Weights of a small transformer language model.
Size: 13 layers, width 128, 2 heads of 64 (1 for keys and values), MLP 320 SwiGLU, vocabulary 3271, 3.1M parameters.
Architecture: LayerNorm before each block, rotary positions, no biases in attention or MLP.
Training: a variant of Adam for these matrices, 90M tokens, 5504 steps.
Each number is 200 + 20 x the weight over its row's rms, rounded and kept within 0 to 999. Layers, rows and columns count from 0. The size before them is the row's rms in percent of the matrix's.

# q: layer 8 attention query, 128x128, rms 0.114, rows 0-30,64-94, columns 0-31
# k: layer 8 attention key, 64x128, rms 0.102, rows 0-30, columns 0-31
q0,100,201,225,191,206,193,159,192,206,232,180,205,215,235,211,184,206,182,212,198,193,205,232,190,210,174,211,196,235,205,181,163,169
q64,096,190,212,228,198,211,165,230,196,217,171,156,227,206,167,185,195,208,194,210,180,224,219,179,214,228,176,207,191,210,226,192,185
k0,164,176,226,186,195,211,167,195,214,244,201,203,231,225,185,205,196,196,225,212,202,206,230,169,221,211,221,192,210,228,180,169,153
q1,055,202,201,160,189,198,187,205,202,193,199,197,232,180,181,165,271,225,187,163,227,185,205,227,218,211,211,204,182,219,136,218,181
q65,093,216,179,227,210,213,209,234,191,172,180,189,194,191,203,188,208,207,180,188,175,230,198,221,192,230,187,204,203,194,217,243,204
k1,122,184,211,184,186,214,187,208,205,244,181,187,219,202,190,219,174,206,226,208,201,205,239,166,213,187,217,199,218,196,209,157,184
q2,072,197,229,176,185,198,163,189,217,224,206,206,232,236,210,180,195,175,203,199,171,206,252,201,173,220,250,188,193,195,210,199,169
q66,075,192,185,218,189,226,190,213,184,200,196,160,221,192,210,169,221,213,159,208,193,212,226,187,174,216,208,205,190,185,207,231,240
k2,124,178,223,197,191,198,164,204,219,220,182,219,243,222,197,225,202,208,226,197,193,211,230,170,232,187,202,193,209,207,175,145,171
q3,073,215,223,166,186,176,191,192,217,245,186,195,251,211,167,231,204,191,230,217,192,206,217,199,199,180,195,160,219,186,178,155,172
q67,124,179,209,188,187,223,191,215,181,248,201,162,248,195,146,191,224,189,224,200,201,234,214,157,220,202,214,223,240,200,218,169,188
k3,095,169,245,210,174,216,178,187,193,198,179,219,220,238,180,211,188,198,175,227,245,181,181,174,200,201,219,193,204,208,197,195,159
q4,069,238,217,226,166,200,180,186,214,232,160,184,199,211,211,213,212,218,214,181,190,178,206,218,195,207,216,216,202,168,192,184,156
q68,085,185,212,205,187,215,186,214,181,226,220,163,247,186,191,199,240,204,210,183,213,229,200,189,176,221,195,210,214,184,185,214,208
k4,104,180,222,195,181,222,191,195,216,206,176,200,230,215,180,197,204,205,181,189,197,182,194,159,197,216,213,172,203,197,171,194,165
q5,091,203,204,156,193,223,210,175,196,202,194,200,203,212,223,198,214,207,188,218,214,209,193,198,209,218,215,200,236,218,124,199,172
q69,096,215,170,199,190,229,227,224,208,214,211,163,200,193,185,190,210,154,201,190,195,189,185,222,229,168,198,201,222,192,200,200,210
k5,097,218,198,226,211,211,222,203,178,175,219,188,180,212,220,182,195,198,227,195,197,213,198,214,198,186,195,202,215,204,224,186,199
q6,086,174,213,221,225,221,220,235,203,191,193,160,196,201,203,182,216,200,190,241,206,208,195,164,195,197,202,160,192,212,225,168,204
q70,100,197,218,187,236,209,180,193,246,237,196,214,185,219,187,222,184,183,211,212,131,183,190,210,210,223,188,206,212,199,220,152,175
k6,091,203,193,252,176,188,185,192,167,188,213,218,219,198,207,206,206,173,217,214,196,225,225,178,204,204,190,207,226,172,195,184,208
q7,069,160,209,207,194,220,187,229,201,152,205,174,213,209,195,170,228,235,173,242,230,201,190,205,189,199,194,205,192,234,232,189,200
q71,103,219,235,213,203,186,185,167,196,195,220,220,204,196,204,235,171,209,196,202,185,179,188,220,183,217,199,194,150,177,169,205,202
k7,097,232,182,249,202,188,228,203,195,184,207,192,189,170,195,174,169,188,193,179,188,205,196,202,178,188,195,189,202,160,218,209,225
q8,088,211,204,180,191,218,185,171,207,197,214,211,214,228,195,211,200,188,191,221,191,211,233,182,197,206,215,203,176,233,190,180,168
q72,110,213,191,235,220,197,177,178,233,210,186,196,180,234,214,194,200,173,205,244,170,177,234,178,215,186,207,193,227,224,230,165,171
k8,105,148,212,187,196,216,197,235,198,226,186,195,235,202,191,231,203,173,215,204,201,212,242,206,180,190,225,218,224,204,173,191,204
q9,072,207,211,193,215,182,203,182,197,174,212,175,186,197,206,179,252,205,185,183,199,207,192,214,199,200,184,207,181,195,212,211,212
q73,102,227,197,173,206,221,218,164,207,186,212,211,224,202,200,215,212,211,149,213,212,224,180,197,193,225,205,194,186,157,208,212,219
k9,114,235,182,232,219,204,246,227,215,177,230,188,197,191,217,208,187,196,199,181,173,199,184,206,182,176,199,226,202,165,212,201,227
q10,078,210,212,203,178,190,179,220,193,200,222,183,192,182,184,155,240,211,207,184,183,213,165,183,175,198,223,221,165,164,169,224,204
q74,098,194,192,204,221,201,192,206,206,183,218,199,172,207,237,185,217,215,182,183,152,204,178,196,184,212,202,213,163,172,200,242,208
k10,117,221,193,190,222,183,233,191,185,179,198,191,199,172,236,200,199,206,180,180,178,201,197,239,172,194,182,199,191,185,184,208,252
q11,090,194,174,198,186,216,244,182,204,175,169,178,185,210,213,212,194,164,174,221,256,165,214,193,261,170,178,214,198,210,200,193,220
q75,097,235,224,216,203,174,212,187,210,217,172,226,184,197,174,219,169,219,165,235,208,226,164,218,214,216,188,218,214,212,186,204,167
k11,087,187,216,204,206,209,191,195,231,227,165,211,196,230,212,219,201,202,227,182,199,183,214,215,181,196,216,187,203,187,163,166,160
q12,094,233,198,193,217,180,178,187,213,238,176,216,232,187,190,219,199,208,221,207,163,186,192,224,166,210,226,185,182,222,214,197,156
q76,085,185,224,214,205,161,178,222,212,192,192,205,224,231,177,190,200,173,233,191,215,193,223,215,207,174,211,203,207,228,211,166,177
k12,114,191,212,178,180,216,186,190,204,220,218,203,225,230,207,195,191,220,228,205,222,181,183,191,230,207,223,206,196,227,165,189,159
q13,108,216,192,227,239,176,215,193,194,208,213,212,188,194,247,247,190,167,186,191,205,178,203,238,190,177,181,189,222,203,186,210,197
q77,099,211,167,172,223,212,246,193,165,162,188,168,201,195,195,172,203,208,175,195,212,214,217,215,187,216,200,177,180,217,227,210,238
k13,114,216,179,168,195,190,239,195,194,178,200,197,172,182,197,185,217,192,180,189,187,215,169,220,192,204,179,226,192,210,208,253,241
q14,094,181,220,209,213,177,203,198,222,219,234,195,185,208,187,178,202,185,175,160,175,203,191,201,164,190,214,204,182,158,175,234,206
q78,089,178,183,213,227,210,214,230,189,211,168,211,179,183,217,218,192,201,175,216,201,200,218,222,172,192,191,182,202,195,177,181,182
k14,095,198,229,163,203,201,186,202,230,194,184,179,254,194,154,229,213,198,190,217,205,236,235,186,217,198,185,209,210,224,185,206,198
q15,095,181,190,208,202,209,173,226,191,188,192,251,235,196,203,202,190,239,224,222,186,185,208,205,221,233,210,201,208,211,218,184,161
q79,087,176,212,207,194,191,190,191,198,201,170,208,225,226,216,200,191,204,243,215,229,181,221,171,196,199,217,199,200,237,224,199,201
k15,102,200,208,159,153,217,164,167,173,242,219,211,204,214,171,174,198,206,206,209,204,201,194,195,193,185,174,198,180,195,180,204,188
q16,090,206,196,235,228,191,221,222,224,211,203,178,155,221,213,207,239,190,190,150,157,195,158,198,202,213,192,201,189,174,189,221,193
q80,093,200,211,178,206,221,220,216,200,170,218,183,189,199,212,187,207,196,173,174,191,203,199,205,162,212,189,220,200,210,218,224,203
k16,133,208,184,204,231,192,228,192,181,161,201,203,199,173,218,202,218,203,202,193,201,200,165,230,188,188,189,193,224,184,198,222,231
q17,125,213,181,193,191,161,187,213,215,198,222,242,174,198,206,193,199,198,194,210,206,184,164,223,211,180,187,173,210,163,193,206,214
q81,118,178,209,153,168,181,218,219,211,204,193,183,209,183,219,195,213,214,194,167,205,213,159,195,155,219,196,190,199,192,198,251,207
k17,075,218,199,154,248,181,176,210,205,210,178,193,200,165,212,225,191,231,196,179,206,170,199,200,165,174,186,181,197,203,176,190,234
q18,124,204,158,198,212,186,198,190,230,183,200,193,192,233,236,197,185,203,183,193,209,171,186,214,219,183,192,188,233,190,208,202,238
q82,134,226,187,165,184,187,236,188,209,166,210,197,201,180,213,186,210,258,191,167,218,205,190,198,208,202,202,179,168,190,185,233,227
k18,093,212,206,205,207,211,230,215,180,182,206,223,186,179,212,231,216,162,173,171,171,221,170,206,141,180,232,236,197,180,228,218,226
q19,080,241,197,197,222,173,203,178,210,215,149,192,211,192,217,215,185,220,213,219,187,201,207,204,213,189,228,227,210,219,227,185,187
q83,095,202,204,179,251,241,201,205,203,205,185,206,222,231,238,215,201,195,199,176,185,185,200,219,170,157,205,202,173,218,200,198,199
k19,091,184,189,211,206,228,195,218,183,206,241,202,193,221,207,246,172,190,189,192,216,193,195,195,182,194,201,180,174,180,189,180,176
q20,103,202,182,185,254,233,153,225,214,200,192,218,194,217,226,215,161,197,204,201,202,163,227,235,224,236,231,206,206,205,192,197,199
q84,099,227,207,253,209,182,201,232,206,199,231,192,185,216,222,208,216,165,207,192,239,193,157,220,194,188,193,186,168,198,193,186,170
k20,093,193,204,177,201,226,210,171,221,205,218,197,198,216,211,192,156,190,205,242,192,182,193,187,190,180,148,215,192,190,205,168,196
q21,091,167,194,200,229,191,228,174,215,180,194,196,173,229,220,199,203,214,214,192,215,174,207,213,217,183,205,199,221,233,208,202,251
q85,088,184,227,200,147,229,202,215,205,225,185,218,241,181,221,223,192,197,191,190,200,181,235,191,193,196,204,208,228,190,169,198,208
k21,087,213,218,179,205,193,188,209,171,174,221,199,171,176,168,211,194,183,165,230,235,231,197,196,216,185,169,182,165,198,207,223,183
q22,119,193,183,220,231,154,248,174,211,200,203,193,170,210,223,210,189,184,191,203,200,164,201,199,219,179,179,188,193,204,216,202,230
q86,094,219,231,172,210,204,220,228,196,206,182,230,231,194,201,177,196,176,178,197,195,197,194,207,199,225,174,197,207,186,225,192,205
k22,080,216,163,222,197,207,189,224,235,207,197,155,216,217,205,231,208,189,196,225,242,225,230,181,188,168,185,234,198,192,189,180,208
q23,105,226,199,192,211,163,217,202,183,198,199,219,188,179,218,219,177,184,221,209,205,229,178,230,204,215,194,217,148,199,195,191,199
q87,139,210,167,189,207,217,172,239,207,206,214,156,200,218,205,188,229,173,236,183,175,181,189,195,208,191,201,195,199,213,228,190,195
k23,079,203,206,171,188,247,194,184,211,228,203,170,202,244,211,195,176,202,221,228,218,165,210,198,199,218,203,170,202,195,217,180,206
q24,120,193,215,221,199,153,183,175,202,220,182,258,179,167,205,222,204,240,204,208,206,190,183,196,185,214,187,226,192,180,191,203,198
q88,107,186,229,183,205,192,183,191,176,189,190,230,195,166,189,222,190,161,180,203,235,200,234,194,176,241,192,202,209,157,177,202,202
k24,086,211,191,225,193,191,200,225,215,208,179,176,224,180,176,151,183,217,224,203,183,216,164,181,233,185,201,162,186,208,178,206,221
q25,093,239,183,148,190,175,213,191,141,212,215,201,193,190,212,185,189,190,221,193,185,223,181,235,188,187,187,185,204,221,193,181,182
q89,100,188,197,200,194,187,166,240,212,211,248,178,186,199,184,200,202,196,211,208,201,200,149,205,194,182,182,226,204,192,199,175,199
k25,094,211,216,204,221,184,192,206,192,185,191,190,195,223,195,181,205,222,238,199,216,216,186,199,252,262,234,214,221,207,218,202,184
q26,092,215,187,214,196,211,182,218,192,211,188,182,194,236,215,192,218,177,233,204,209,215,167,222,238,185,181,222,183,206,224,219,176
q90,102,182,206,214,182,222,214,238,195,194,210,176,172,246,187,196,234,156,194,192,219,230,163,195,183,184,187,189,205,178,200,200,207
k26,106,220,198,206,192,208,208,190,240,215,167,196,174,184,201,177,175,236,227,237,215,130,191,193,230,210,212,200,222,215,212,211,177
q27,107,195,220,217,160,223,176,215,196,204,226,202,206,200,175,179,232,225,200,196,175,212,239,190,190,219,202,186,206,188,202,191,160
q91,122,201,216,225,205,165,209,180,211,172,206,226,168,198,190,224,180,211,170,204,243,219,204,202,207,207,192,174,194,187,183,203,189
k27,078,201,198,236,191,179,206,199,200,179,175,210,192,174,203,159,187,189,212,173,183,186,186,201,194,188,223,232,209,207,191,194,177
q28,113,203,173,182,225,199,208,190,166,186,189,200,182,238,253,200,200,195,223,224,195,177,219,226,195,219,211,194,197,246,206,195,224
q92,143,231,208,247,196,201,183,218,181,224,200,162,197,234,189,193,231,164,203,197,184,197,191,193,218,179,213,228,230,217,218,185,184
k28,100,192,199,208,204,195,173,181,180,231,181,201,193,219,201,180,209,225,206,192,231,216,169,208,262,191,225,187,207,200,200,197,189
q29,102,185,185,167,201,223,194,158,219,229,192,222,231,191,224,232,189,217,221,195,195,193,233,216,204,191,214,188,202,204,197,185,222
q93,105,173,219,154,189,196,185,211,185,198,189,216,221,183,203,198,202,236,193,191,196,189,216,181,175,182,177,193,168,198,172,176,232
k29,091,236,188,203,214,201,224,202,183,175,233,200,186,199,221,181,192,210,211,180,206,221,216,187,237,255,201,212,195,198,199,231,195
q30,105,228,227,224,201,199,191,163,206,217,201,210,222,190,186,207,206,217,176,206,197,227,183,179,199,203,199,203,184,189,213,209,188
q94,116,229,167,169,211,199,212,201,224,207,177,186,191,218,201,215,215,184,191,203,178,240,181,204,179,209,184,187,203,211,237,208,200
k30,089,210,203,204,207,209,196,231,211,216,214,181,220,182,218,217,226,213,199,198,182,168,179,206,202,192,198,226,200,214,196,184,177